Part of a small language model's weights.
Architecture: LayerNorm before each block, rotary positions, biases on query, key and value, tied embeddings.
Each number is 500 + 40 x the weight over its row's rms, rounded and kept within 0 to 999. Layers, rows and columns count from 0. Numbers have three digits each. The size before them is the row's rms in percent of the matrix's.

# down: layer 7 MLP down (transposed), 448x160, rms 0.0693, rows 117-171, columns 0-79
# gate: layer 7 MLP gate, 448x160, rms 0.0801, rows 118-171, columns 0-79
# up: layer 7 MLP up, 448x160, rms 0.0751, rows 118-171, columns 0-79
down117 096:495514500538411564464445469479498488526445532472502480533540588528464492469458559505425571494517518477489521550525508539526518476538563451495505476466473460531553487556506507452480555484532454456519504575433541518515491440498526503482501501
gate118 103:527557539496478520524529510465443418481470566544540532505521518476446537468584438508527524522515527424480510536490462447536476489472498578491449521406469492470480532533505552520455536523533464497516464520517546416523503439451477529539461495
up118 108:458475486591576471467513516550494565571473520537501484486504488488491483481472503501470441517506477520493488560470532480506526499469490485482581441448510532464429515533429555459529498468535543534495567498466455554501513509510496482517537515
down118 108:481529478551506447478541499598538495547429537493470572552520562495558472463543461451540528449446481522559555438538578545530551477450516515524469496449526510444526411456533531527481503516462493565536526462401490536449443484600569528480496481
gate119 091:498513478518525517437554518577549544498571536446479585499465548433505526462466458448420473518607478419470454526467508476458472500497550509531484557469554453510442463563558528549507584477508472445477488486538476537520518463527477470482545506
up119 093:485483541412515480461516583466463483548513544525494453546525560442467397505504421543562498463503445537504509565548480483527502499533533492536530534445543453524544476515528529531545439491441490512461496522535496448536541467436466548564531514
down119 094:470510528465512498491542501586482528502493475473492502513490506443540503561466501548478514452501462477499444458525526527515518485536528407423488559483528515507405496459486548541513447551432502501521520488467562540545477506509546540498551577
gate120 106:445528482538550496545507557577505506457453481462511518508479502499494514490505516418536537462525504507519556437553531529453537418474492459542473568443546476488497482478538502578456531536575438445461417468484556509515454510499578445627569500
up120 108:505539508482484493573510594482417497519472479481492560442532500551505535443430451543478540512608530473530516514482494523548520523418554519484564512488457513510493540484531459494521499487495500463505551477580549498455499437505489529511461491
down120 110:545424504488516440485490564529486522516445467468449506449506488479577529462471452535579534562491467493506583493601561553478483399567518518523519565465515543551497523524521563523482524521547480469516500462531451536574441514542505487501541474
gate121 098:523552463532567457469490424505563463554462500539527512461544509488484538503507520430566484508520525467536431511452560560481455434523491544483532468583529495579524483515483468530498444467589513448552463546506506452461557481563445453491458543
up121 100:435540546495583547470468488531457565477510520566526530525479594485448437434504486462474540504556534457541556479496555517513451502527462481543464480515542456475566466490488435539517456484583532546541571444489486467538508439531474435570548569
down121 099:491486511497484458515606523471532530455461554443548539559491547540500479553487476456474564541479517548484550528446476492485617552494486490498477480454485484502430521505544547449484531498480513588444539478499507483529477584462477503505514454
gate122 103:484517511471545480495468524495482534460449537508484530464564526512522479461559527442504529402442456517452534490524474472467570459476531468529504578516491509468502502434500503508464528524453485483516499473465528426498537493469509533547553488
up122 096:476506439484494502467465521484460472516529461500548490525507551528457490508479477445473473499418494509539542549474466560527493531500481555523430477444445530460508551555482516541464470500476587449449401534530486529511506482603587565461531453
down122 098:532556497475518537512512449527504494500533551489532546459493469527484543512458554584448534499492432504518551474526464435524482474487486464504473443475497540420495474489550471443556505489528504580510537495525449531505472528575502441533571447
gate123 101:496582494488500482488406424530465519506479459472566486501567552517459448461508511476510513412523496546508515532473476498462486499482468522542460459434496511578453520567572516450499578504544543531492491475416476537479470505453553483543596501
up123 100:515541434397510530462486523513448584506446555450496512518504539435546472422538525538470515470548589513459549484482537586470529439469452493460501505537457499480546563517514469502480587505519485540517455431422498471551486545525490500457485549
down123 099:474442565546518526601503525551530600546585457463496519469487491458504519450455560445500509503499479449495476519466466527511455541525493522477486508476525480480547524466480495497521490415513503502541592511580471524525458488530510494485438535
gate124 100:566576521568523489519512593532469464515494493456471536481467487474548460458446477489501577522520506492556421498469483507534485458442440482457506547482543463570495537490520484488528473564464527547552485562420538565540531502524563505597529467
up124 107:474549544519540473508573408522526503514443546513526539562541515517453538579510487509511500414520485482451508581579570521479540458516509444491543473455573492470489553450526454468529479542509489525519471494460481503491497576436474483507536438
down124 106:524528519457557519516546549501467500560523531491489528538577502505418499458461469527534611444491547472472474551509513470468529571487490437466547546533542489447510535524486434463572502459476509456550551508541462527508475536429487446453440449
gate125 101:537522467562508475497515503450480416535448502458509508526474527464559481444476478419581500495548550550518500504536475511509485487448531521618593549420475538530445485491530469475497512501554485502511475466525480468550448485530536466523485485
up125 100:476511479490490505563467530478517450517499508465481510486600556563458490518491504510499573447509483431484508502398472535519488481541490522525552584552452517475491550503550412445504520593506554500464491480517445509503512525495495506497547458
down125 105:503567468453537455494539533491469467545546571498539461437453478420532476494500458447481517549462587553477512524583513532424438451530495565523509503461506450430506448548492541473469573552510546530525445506513549530484541508496505480515484530
gate126 093:546553493568488563516486526526479505503594577459534565475531482441446522511543507589446451490540491496519507519499530466521459460558444609450544435494530406558498557503513514477522481576527460477589493523466523569469524470505443429586482464
up126 106:507485508433532568514534531486499527501523474539534455518545465461499559527507520549470439545475405549420488533506505585530542489559440481440512519571535520508474516533461462475566518525501456531403550513453505569452491527498573517476511509
down126 103:463575554508506533564523468480464433483514419510528496509476468501494507484546467465506507527521496513452468490514520520549515468428456404573517584529510533427502464512567494482468533529474547506426512493490464466514466485469584538478518493
gate127 105:482490450531489481514449487506522564550596460480586526521517468503504505507543461498513532473497530499511492538530457521542498433421437496534396484453585508476495498446544510465498529499570413500460483502483505536528517505494498469480437542
up127 101:510512505477436474533506497546529488514581491530524474536489460474476461462592530497453554567528493527549537453553472416492413455519497527408496495528557522466459502507491592487506495495507444449523552617503514501454491520450525415564518420
down127 102:458475533512509492476452584462535501518435542442528460490541514507461561454566451512413512512434555459461476488453481497479519493564487504507550454466488485495501479507546576502581552559427521479426506509476543489438474493555451496522523527
gate128 098:477522467474560554492502447560488537558450522462462438450477533495430496516432425535597502485433504543592475407505447453499484498503511464497532498444594495584516452570473493570522461547485515534494521519485438514474510526531556508541540438
up128 099:442505474583469532517453517526484440495478465478504482432599556503506530511527537573465496497474489571479434423493503485442497524483514468440516547456506451500509572525496485537454523529533472475530489492515453535519471531407512521522480542
down128 100:498574566498446596507467502492476544474529506508502510468404524487528500472522449561463514490533522516451532532479504566475508472507493443533484537567548431560508462548455546558558453445490494500506471562471479505455512542501483541515443562
gate129 097:536569522510467525515556518515547520583453463447489544493522551474440478490493438457542447424532463508531552603506517450436445443453564568476565536494480460557444567491520491572526463502510495506496450498459491492475477490466555502567567423
up129 113:545485477507507498513466463587565514497458522516514511530533482443501506438439502464488518508485475625424565485527512560564487447516490474500533515507467501538477519476468500459549512474454486544560471486431460537551493414531446525494494485
down129 110:516458460461497565548492465525447517449527430534548509521479441464501481474481546483485554490502510579483543554461506541511537564515471430463491530525441483473489544493503511435604520432437470475573502477457501493485526441539439469495542514
gate130 109:518544478431462508449517511518494554549492509498473470462498501567463444476494470498436423416492480511488446515460468489550514598497532467536552473507568499438518541523551530547475493509487443546526463533590456474535575496529560518515506485
up130 108:576460534489562509447495521477486519506455521511529512414427472453545496470490433503524439425488549478516486629497533515463553528466578545541536529526494455565453526463464493498568488488489450549575490458522466522441483537558515505543543466
down130 102:541461478455406495444552502480535492555559512542509507506438542572493543501517574422445421492410509517539486482468495483489537529552482546491551460436443476510532517432483533493486524547488519498499448475532450523579532505517410493468505532
gate131 112:494531477498450502433523534549512490513515496507500563465513516540512550441434422529476497526480593458515550459513470501493475494490483496494537422466507475559472513492500512504469485503568484503492432526493549453483514483520551490504500412
up131 100:436491416449468552479453427541465491517508498551511500469494518559565537522447553472548497537514575524483501489498411501556486523497489504482547511508504481472505507499505475437524501527505573473526502548545538457519494531552506499421458475
down131 100:464498500462467490521485464548504512529532534509498527514474541461509458548506472455583481522445533514431520504460447501504469441461465544562425546602443527424532467553467499547459487530541500465452581517478472493459515457456530519500450519
gate132 102:477493509502560466514492484466514487499434504493579505464555529527560518494526471493477545401603521441499498569461520506550495423443500469463483463476566444495566576490504536493453532481542492538512502472533475576525535517522545481538508510
up132 102:457539563490528530569516513475514466475452537492483473520486515543452446575469480458540569466502499525515532468549521423479497383519581526546439495536487439495490514515490527556474510464461477426583511517490495531452526451587556430580498489
down132 103:442500469436451459526529451500493488446497519500494531618492521492498500530470470490514524459498448536566462461506425524567494515478465525463460549526581462497543453523572466501525534497479488503556413483516405557463465462525499525469522476
gate133 095:484487490493509539420452475504500485498535519523539528538458515523428498492448532491462511502495537564554478461650547515531511517496468512539514394445538428529527482485447479532529465537532481456551505464422506518476466501486546479529458374
up133 096:517519466451502534429518467490524479475495513546526495553512524605535533490508574413461469472510544546519461449576594519555550516458474427515522500435542527441553487544455513505491491519501468465454540459559489551519465545427514525525492485
down133 095:435582521493478354554516532504430543516508511406518467410449531469477422548539440494499504515503500415477504521417468541471454478430492563490464521505498525493514535497491529468454548450543550526411470519543539488473520465471505539464521488
gate134 101:562560477479493429446483588484482471538533533530544532507490573555474560521504494432455577502472500488484538514484453524473434494447542479486555443506520466527450576432582496552552531547481510526462496429502481528454496528527489550540420492
up134 098:493473492535480516496504532470473498549505532554425482446490537587528525422564541477519509521519426442498523483540474473482511529453521514456467459541562471471545505620442566431502505483508524493468511512527522497526459481473450502544463499
down134 096:531486549500477479472488529494485532503470454527489453539506543581456547545504451523525570497497536514487510514515482502417528474497522489501513478449554516522469524473500535508552466538512540473444463507446483573585384543505471519470485458
gate135 111:523542504507488523500457567487502473578523548464516445425501552534489491468527411530441516461540507494541501453481518438478515433510517481526534538527508518511472528489553523518483491545464446478515506505537486543502508465383540509488517491
up135 105:497561482550531447441508474396512445479488558462493479532535470523568471469500438414521500556494511439517485484552486527483422571478539520477523519481503525486448487492525535538546561500456511515451492594552460483475566518473506560437452546
down135 106:490409470498483393490516400409500528493432570507518539508530550541499512483522540481539542486518453520530469532526588590521512545488506497512520542517449463520540431507435511517471554568511531494442563488480582512470497508588496448477535531
gate136 089:448505506573540547486497493511502525482563542486445496520536537519444555524467371452484496505417499439511446478473489549591462528482550557456466472560534500518490470499515482579547476488424490485457544444527433523476544494465499504487518496
up136 092:523570492536567476560422489522458531503485526488442496522485558492466539469509419494445541485502565540499541472522530484529496465562510550478536487507498482562567460417531536505510458534451479462536551525464497526427538530539476495533492490
down136 090:416482549490470503426516479479435448514506430502543460584552472454499534513531548518502434547503477501516469523503560532484498515496473471483417481577493483470465537486457574503414506521482549537458552506541573431491519524443542600457396537
gate137 101:552549485498504545554526461477535539488546474510536490471522551564426455439498469488538561547523531487525504471534524473382492509465545543488514569453444528509490458467439457521460527480493478562533447592532543528481457539478468541503512479
up137 100:623496513513495534440540526478472470501493512516487516472438481478486514471519574495463582503482519460545520535391457479504475563462466489439587498457548545486475529520560448466467505531487530465488471519445518552503483471515511444483478530
down137 102:497536492528442468408566389444405481508566527494512504527477530489491510560508576518435524485500522540537528493528516486494495552517506529515443450510469525452535506491479432489491540488430441508469565584543582507495544505421564555446511517
gate138 103:599558465475518498523520528565489498509526501522537432426464538452482511439527532514503479394497536426485550535477540544492514489464551490494542491501562455500508462478520522525441556492531540484602489452561591471460543505535567457520525468
up138 104:512514475441519456535452408520443549493515482518524438492512486471534511487554515540536503485457497425475542510451522487589456544419477439541520520477507554455548476548473454418496602475532540491452488521519533449456539472515442554477570504
down138 102:443514512452463462445497420524566550471535503471574491518554480436553546525430492489473555563552537501498499477522444513452489508524460512534457564513500552482549471532474515469514445549490570540408529523565520487557514488527444501492491550
gate139 109:557476480553516488441468526515536481521481587467506513517497522524469559438467484559439468488508526428492534492484540457487490431556473515467502489474514471537447498475538465484527500596482506548552527584498531517478507483533527458576551479
up139 100:510510532591492535482406466467445525492441490526566542532491560506487454538566546432417544479562543456552521476536541504496532483428471489537480513454464563493512479463569569535479501424467524449509492405506463521570462504492529453507520537
down139 100:539522540516516548457463531497542520466482509538487550479454495458457574512433532546515487448497503477535491495576475524490467413511473545440472474472558474529482518562498437482456506634469469462514485530508563542525454532531490470547502398
gate140 106:534524475486476520489474550537554429485466548410478515500558563466515429372509497457535463496430479491462475469458516497473516447446519548530516610457465460520516515534559492555486554556535534481539572524539551505580513542453485469565529483
up140 099:455571522525556477478596537499475486463422505460506452488476525396515570506556488490506457481457473446594507490511511473446566465583455459517483513472506458478514540490583534519497542474485453505507493538460453471487507533501559533377495555
down140 100:528507511503550436494469465556500509509567584492533469522456521482529479490494499465447490482538499527492505551524493531492455597527407442393506518463460555440503496468497420496542449396432556501532469528531472518530412530443518562506435532
gate141 107:488496480595463501485457515485513551466488471530481511449549495529495555466485388463513538425557520389537467512585488542514553465494494508460444429471517491542456536480514496518531501551529524511564470518476577470501520449432523491472512476
up141 104:503490504575483527498511524515533502479461519507482504507525534536457461530466437460498503455509557434528493478525449529556440469513502494459504460504438450475550498486516524525540510520529540471505542563459568530516497506488538462441475530
down141 102:507494514558425488537448543558617552470414530558488501480451492519543506393525489485466497467531488499487510469418448531401489467496540478449505523511559490530519469551469441495466543488483520472489466446509561477490501527494455441458453493
gate142 099:478540457472444469567540564499485473410500539452545546457567413464468467488528478561571442469503521503483522534482501503545481552530469551484497491441534479470461495508499539477508497510438504497514495517443494586431521461512556478570586514
up142 099:462458514493555441515435513513461495488549473524511551495576488499514567527475525488493495536459499534565506463574587487581424471476497469515511518479490486467468537476501462510509509496466453459523438504518557490491515540473476488476515517
down142 096:534499565509449517487547540462516516425487545443500503468496545499549580437543548532469493489452541515582491503507433499499548544528517559535521429502476537460528460463481441528487509483596507481488496492426541544475519488464524513474435507
gate143 096:530517449567508468488426481477467449475470535529478528449514452609499504454443505535466394518473416518508474457508524453518490531441580491520551495583562550548504484439434488463500535562549486487499588550433486491462542494506499473547536551
up143 098:506526469477483464552468523476467572521473441505530572504575554535479509518496480505488415532561521482487529456480503482506488492453474508513436526475520513411536532582514564447486511513465520510477497442558516500473457540502526440501532451
down143 097:452557445446456501504497501490417466489506452492464558520485468475465526479531494493566519425502526393476538533530524512518518463436534578490529446512461479470538520555496456470511411498572506508518457461540415444447484493517542516487490481
gate144 095:537474540517549538526576472515556479519522502489536445457522503442437566507490473525521508480572472474489448435529535522471533467426546536474539496515440471555471464488588410491533462538485521500423517557506542540410540492530421488523481498
up144 097:562507534465516516490474509518482471516466609558443508453488492457457537514450510448477496564546493534459489525502543514570500505512505473533443472484476529444568573502451484512485476471471543593484498546511492541545560485508483481516455525
down144 102:526516529518479507472531542511445484489513538451487450484515476492443425500538510460453510551446441485494462446513456525526495545511446468457532421515524487542564484542468556464693488531544569471529498513426566542555501524485527442576473506
gate145 100:534477421492539478532527520474498504539451523521515503513508527477521454524478468537538492378452514468499440470523579542377497489444530516492513475449491504523496482506480526484526447527520462528512562522604597477555556581449503454484519514
up145 105:516432540593584448492497475461462459494506514496410491462516449557510476492484561568580507531545529500471484456499456470564500522502522552480480586582515510517503454436516437531443554527529525500523503543449494488458505513464526466547423504
down145 104:482488517553501508494472498546535460523464502550540498509461560486539574555453526524463502445552545494465446477481550537501441508498591458508563526506511519527464452494501496487545482516510507450540448564489566493487517575443530466480459506
gate146 102:476555433507502525497543479510505443542453504448534480546523487554512481504473490491472473485462524501482509507496492532497517495415574502521538560488512462540458496473501495492512484587533498522512376458495559501508554530512607547558542467
up146 105:453580440480463451450495494533495473502533422521429501539486449492533506612490541380445469479500477462559493512563499513481578528533468530457478485533540503599507534493525448560527503493505441429545482430519524450497477411582507518469482473
down146 102:540511478549430450517473464499492531442586464417430515566538452508502509530484569433504485577464496530544483522535498498476492468553453540544432420533447474510497566489487489571612499482469483494530521567502464463440468442475480481494522483
gate147 104:491514535550485572526514504513474517427398539539512457515525505558493394450481475507472471442479513502471487516436472506464462548470586604538534493481527495460511482497507525537468533534512474534528502462475523565525546487519471407501513531
up147 107:447523482460495481492474517426433501520464524553540473476527509490488537479556484624501546466551524446513440468479497482545431527508508464469517493448540509498505508529481474454530567527495532499469526465520464527570512401499524524498489564
down147 106:490472474559418517444476464514502509498424467501508519508488430496497470560547516531486499523558557487503528501422491483557423530459514436561498539478515471490492527564529515555564474405504554575531508496515452536535517416539439491478473501
gate148 092:514554428537475552487503489548479527446506525436539440561432510484503581463512542488380475572490538509448477434570495464434461503465527475499410489532427548547501423527491538467453527488510422562561483500555535541441532513473494458528462466
up148 093:481506432509546534515516507421473476467464475534504488526521500529466517539544554504478501420522572435511488518486533458518442555498525565457471490442484493516459502534447526488511526537467550575602480510480513549531464549498388454485466488
down148 093:517551474468494518448445525551512508470546512523494503525519480450496512478524549475507516472496571495508486529526496476442530455427582479548458495463481534449489466527523512571481463502439511531440535511509417495471546503475452502451444511
gate149 100:544525480465468505548547491554526497568475456440467491515525570468469429497471490470500501470466546495493520482570535452483487494489523469514529548464480484476450557525521564529410539543424524517521439523512490512512476478462579509543550495
up149 099:508476530562451495524533477566484471516520494534493481459555544440512476471439507549411495526544538489542500550545503527545465474551542478491537571544485507481521465478500473513543553524499461471480516552510468468449435482493489560465563408
down149 096:496558514490515479469497489547553452475601521469490522526542520499463534535590450500490480457488557506421450459501470497443555434493451550520453546412561488483446489428539476544527527538528460555440515534540565469446502475538555479473455418
gate150 099:462478530547480480514465517497458434528416527475504540442596488500496547523481504524491591520480444493585467484491473493544505496441423457502489519505514505497474540479531506479454453547493476428553487467454474499543488523492446523546493505
up150 103:552580509526463535523549468544495495499542485474501504514492605588446484493540524464541463474491533390498494534507440472461482419455510516506473491497525542514465524460515470472508482486531513521501564552576557507466471531482463468547452474
down150 102:478513512533520449534494488523484514492489467498488472498519493488530538496520448544455543517514465513527421486498507551548527466493410456488431562536501466499544568444475506605489525632459471425540529474485492486553421487536451489492530430
gate151 106:535519483508496453503510512389494451551425457478484467484558580489411507494481478487475561533510509463445516481520547441494519489511487546544491461434446508586424481487524544427516529577494487565537545550559558495522479471503536493521453489
up151 103:527534478482516484418473501505492509469512530488498537470474488551477506430465509477633405478525534499516572582494460452497558442566524480505554425489478454579538431530429487543567483503534521491484498452523496528443495509534467520517491503
down151 105:445494544405523566452467541550486484554494534482520462495546424473482411445503533485528509482568573516541523493500488459496554506476512487532490544523472549517485459467554455433525512435534512523504527466591400459500453513461566490513473499
gate152 100:532567472501506441522444485499446451484518516429591536457439491546517523468461475499518494500497537542493527459520456511503492503557413572487473536456533486499452548379477504517573548518541520514563563506509483501448536532408597561522586473
up152 103:524470475540507520499468471517480420558451467451576478503487517523534469399423495499564502385512455515460506476500511455450428587500517508536497513467490544503482430484478502469467534489534529502467523528532505506494498545554506511535450449
down152 103:523531549501511384507464544481509522468518553518544546540471484532528467524562496459551551530470575490512447461492435514481446415502477533460448498525520455529461561492548503522459486445495530558543429414539461458461525508439580482442472545
gate153 087:500482498528506532393518477503507487582537509545492528408466524484485529481455497542474483438540478435534457532516492475530483484489516526516509531535540473563519510446478524505490469494457530487530496544489480531471601506522539548545524498
up153 094:532512469583416494498443534504463493482472477484508528479519522480451462519465519550481548480483562506502571509496444497450498442526459564478540510449487456430546520523472538512515472528510497477513450493534523453603459497432502512537470430
down153 098:542463498633477517504490446464503573529517432473429509571513485483444480519520534470465502458543560517559545506511542471514491463531598514453604459478485479501484504460438527404484490532419466466491507484457565547422469472470478530464495522
gate154 102:422487539471508461520472462487512553551510497490510469489475574514530538534534477509472423507479459534525579586508493519534459496459488526548467512491531478526445478495490462465490515511450572449479461463537509443509480449482549537496478496
up154 097:481447500508425472470461438547541509508440524479531476453460489466485447547512483473528546562479505533537500473492553523461480535485570508523538523498533487495511491449532538493563479469528509525466524444449485464581480539499555536511450523
down154 098:511438496588492630467489462492486441501511490500525555493583475481465499499495471557497465478567538521504545520490457431499513474473497520505599473460580466492541525541454493522534611480558476523522510528442478475442461509487488473502519556
gate155 095:501548446493453473514513433602378458515437496481576459560511497483541560479551499526455474531521582550458526594511435499490478533459526533496541445537496460466461571385491480439524507469518530497462492510464471477524545490459471570568492473
up155 095:458521547459458517463463505520504493463527448566492624506444472548494451530557498469507499498503526495591526493537529539482494456548548525526545550423472514566480499482472496522472455513514520575498494481443520452417514521535492471494492572
down155 093:522490554456490521529442530422542541488459457499528528541491518489484456541563506516519531498487427460566490462497502483512525531557406491494451510586530455509515525477560474466551508453516450515510567491481483530460508509495519490493417502
gate156 094:502483481463504465518465505529474536557516526484481582548493468455449417396473435567521477479560482555534545510474482512509467524492527514517552529535533549514534561482532544503470499536485553580449463515447460476441504447517476523482451470
up156 093:481538493523532495564463517513464638466486469520516593434512533504567512468558473478475505517505433486531532539556477484545443509468551519457469478488501495536478515542495469519466531544546504460550475500458469460597460498443503523389588519
down156 093:486474490534495524500439511531503530544537474475482501554455474464573457603480501498479461526434552501511496495490528547535477529467461472469515488540511441471475555489499537533503426530518448489526514498485490531475544452466496528548430595
gate157 103:490537473511463460484497524556444481493517508532487495412519532542487496514486474488504475488538511490543506483515519462484536440461495611518465448480599461516488527482545596451451453510518518641431489543454532520535469419520455536530536550
up157 105:454549473550550523464544474526460554469489510499557520471516548499551440540388527517551505473535495471492566530440530525517471522517534508516481575547505563486450487482541572429506493468573472485488472512524436487554504477437539504523469534
down157 104:499583457493457549483464548501530431542499505505497556482621481548492489513479504482480469429551494525412515533454528530487453469470494476532537522529442506502515484466508575467465538626539465474559448519497508493504519503436499528505502491
gate158 101:554474444511456540493512510462509505474498477446503486468465529465446523487527462516548460437478558532529498463523477521487541471570475483497497484479513395485570534491479440522419426549523543478539512552505523493471449480505558557500479446
up158 098:483496549558495479450527505499512540521492430519511476488586565406459521537503446513526507482447481497524491529431434516456487532491490398537525496504548489478548440540483547480447525498584460490494499521533540566534580428528538524507494486
down158 099:449511530542431490486541447535502514585540520455505452520488492521501485520513489513590484488528471546599497549503517512507543470532517524438579495476584519477459506524520501483521442476504430479460541473559473545445533445549488509458531498
gate159 108:472525518521512482487492565529451489493461525488533531478453549508456520491444406451498581419532598481535492481594461526478575400575507471505488573526489511567454515456506486586497500584517489513564514523477552493547544477545508520477539433
up159 108:551468512598554493515492410528525533546495530557504461484456537422549523497481506544441470501522547446524500490471562466528439509520481519488502443445516526504487554537496424537539429480461587496413462397518497494525529508509584489531534516
down159 105:517499515511547531547471452483525402492569498511432471477454516493512499444521382475486542460437553456476478472555485473520463466456458461467524509450516458484552525456508485523509456532514545525609514443449532491505524442553475443495545557
gate160 102:506484545465568433527466493567477509525391456491517480512510466569491471470547517594540504492504509446512498527415445474495484510480501582471510521399512523469526567425532515554464487543487460512521483525548468500495525518577469506549531432
up160 101:513544523547496518545564510474511481504438517452534441504524489468474589493531519513493413525500466526547515495508477549480516536524535535406547476460500585451445456433504517495547521468517492511486464481437491543520474431560483563509469591
down160 101:577498463579515435471462510484469522486489582543539515546479494570523449487469436413436487454545488513477459455562490466515437556520509519456455550535483448490469547498540470500466486588521452525473432476496522525493553498520467548505464489
gate161 111:471473492569475528460485571560547501504540551446513532459420470462456567475507507512459489460520483478494476499554582475496467510549435590502505512523528488546415448449532586610466501542485541489551485547443537531535541438501521544494536482
up161 105:523469477544502442499511506415500507496533491539511556458482442462459555427547474483410436587519515451574448497476462576479486447543440470536535509523498477517543469497505577447521468487481485534458491499482536496546516470504521467489485452
down161 104:472499565503536548513508507455500518451486540462491514499441471540455528482555545519525440511513533483472498483523426493466456401524562521519464535512463527401487486456529562374483468510491536479470605450519469513512468500416503506552530496
gate162 107:503491518524488526511512536505480490455483483493427474436481492520513522471404425478415475465546510464559567509530490486466525484459507507497530469462478543494505464477537524536506467520534503517517536502438519502526567425522481477487478513
up162 107:493421535525526521486489463483563480462457560485560414565507513517487546476479386563504436508493473484485541567522469526506421519514551465463521538487497494511541402531469542435468490554536505617550517447497493530475488558541464520548510494
down162 110:473570404514531498465544435542438421566514530475427531380454525499516448474502567517465515489555470473544473462486457495501536480508530436491504523466530457538506527533551530472416564537511563512507533467519486520470508540541585538487510477
gate163 097:515488471508526475512494457488489438496517540502536471490551507506454551493491447537515472543486459522468551562434450466478501532494519512443541531458508477534549491460496618534456495466584428586611491593471563525489496526479485545542497436
up163 097:510562552496452470525499541524446535427471444468486460503505543529527457547519527432471582525534497434499480489479506470513511529497525488506450512468477558522501512548492448450558495479517569593489564516435590395577505476513468543420512438
down163 095:478512454487486462491525484500468495462501435560494472530397496509542530460468521496479561510492511462571483498479519528517523565455536511484505495546616512483489513497564458499508446593569418451486468473495554481528571482554546464550464528
gate164 103:548573453518524483509531477461508451535462456470446484447520556521465526458574430527409441493484492473535552523490470412511422540489556552526464498492466463573419504488520507500480445552502508521528461501422538510531485463503501478462463421
up164 106:562589483455551515554533471538505445518521477506464415492576456478540530497530486490613473612429453509457521508413485472550546583523529495477461494530503518570542454488471493469518557501531451525532477512471494445552449449527474466420487475
down164 102:497502484464512513549457533492466582478490523510467542510465473480425492472414523509524504561376490492581546520533501467474456492569547523501466465560510443465517487492527480514560481442506469425486487464580534451519503473497431421483482513
gate165 106:534468469500518474452576557563418497559492445464494468522507552473444484505529468503539485493482444511551472544491534486546576528488516469501538499507581455513525519547528506540482581550519446572435477508520532507483541487426526535391478541
up165 103:532548471525582507505539530453478449511488540445431541551440508429513506550441510480482475454451554476525543528548452543505556455470512545534456453513443488502464500532482510476480502483446459485517520521465510544536565526540573502540543521
down165 101:491498519497502496481540463582479541457550517516507463474508529508517513401560563481427473443475544504503505467524524476557559488497432467462543416513515453427402546471562556525492495473472436468500486510475550564507560554498532433557534505
gate166 097:507492563570461486485496512542493510530434533447550454487493507424410550479541414472485556492531561443499473507411508516531489533501488542458514428471520493503486480475504491498486521528522499484541563561557594522477610418518510527516505525
up166 099:488437559504499479505443533506433473596533440520531493459475489517526492501498541510462478469563457501491560479612553499566517601553507469483472523495468515514520491531504468530529513461475510589514484522461538496462528497553513544468555479
down166 098:479484437493530480496482531488471543566427448561612467512460491518584471465556485480516489410570497478493471486507538481510496448489549540527481526444516538543435440485489481531470490586551492522515500557564490533522607577586416507462461529
gate167 093:478485512506481469422532502589543526514525504537498448532471546502507496573453461404468528404492537461507496512510505495486418456423497452536509535507469550494529536473486588494492579533459478489477522488503392446540512462549511473465501496
up167 098:477548447489543474468537508492561514449482422482445399506479517522509553493493452525453477519506516538502500474525542525494437454439540466559537489420493503498507450472517551493485465519490513481425525426561490478519518512493381613581552474
down167 095:555566497536484524502499510489532437481489525495537499511491483465471482559544466549489553468528571455480488512491438542530471581516494487535511543449474460523477421502541513496527500444498497522521479597469499522485454514475491490419438438
gate168 097:520502453503529421566527403543453494501501545492525440456512515507517471510536498449514595496507468498512495491432524458513523496502486456530497429567522504499487455449546507504416532502481425517516450492471470475482491466523574535485462560
up168 097:493539543505509475418587558515513556499487580486440446496492476493488520515532559471509486528557516524473500475523426524491486437453505482479476486458478469550466507488490470422528523549564414436471438493545516549510547554485509562480552469
down168 093:503497450509573428539521435534464539532460532525491487406525523507506507521490555509468551497503514525467512450471567467466475499488529436502517409506554479521534520499514488479460531642466486559456448542449579424430456482457484559500567497
gate169 095:480485528560515511524495558519434513518441462491499515473493449548494504497440453538487475475544503503560517455437507554452482465504541433562479473527576494536479542461469535538527531551511482490489491561493534520526475458471478514442531480
up169 097:487515499466434477544472456549478562460504440527508467475539481581459541538526489492494496501514524433469476497530477518513528472559461430453483516540560487493425558536449530466493493471453491508520586469411445480489451444558506460515465486
down169 098:468515526532446533492488470471480421397501484461497438522525542495501541559489530539551443488536454553448473514489498498523537500617524475487507539550480501473460490444523514465477506504601489524459580476532509517444473513480494482489533538
gate170 103:549549440528559472453450465476466475566535514510469473486508553581522501482461459475528503455504527429531537531472513512498499516525511527492495483472499469475470488494509491443515485543487559487462476499574516554487560540507576460522571454
up170 099:508573463527464516584528466499482465565431568534480490471466542478473480474508470524545473523458565455469517554537500597460527524484472492519505462518509511539561445469558554533503408495532529439539511458529470535521561500530406525450498550
down170 099:480474481567518494550473469516526441476421495526475539505440525549552481450526517505501525555496475477482527462477536599505581464426512500497527454506511526461468461479395471495530501573485543488458570515529526543488490540535533448473457459
gate171 106:474458492501490453513536433526519490419535513470561517471564508472477556513573477523539500452519426526462448560499488518467494421498510433539545405532526476544465547467442495540476503463444480518543520557553512539493515509442518492484523507
up171 108:543483523571498569456557491503515486551455494557519512537539509500503481520595485505519464468513483454456539526431531547541516461466507486467535443472484478568509480549476580427451412484482537545475477579507593600477550489497531420521561478
down171 099:541494511549483532545553528478491503497538518524481525538669471502474450597494471493531510480426482484506474492555520507494473444520439452502536441468395492479550483500448514506431533366541494531501529543509524495521464492525501446485476480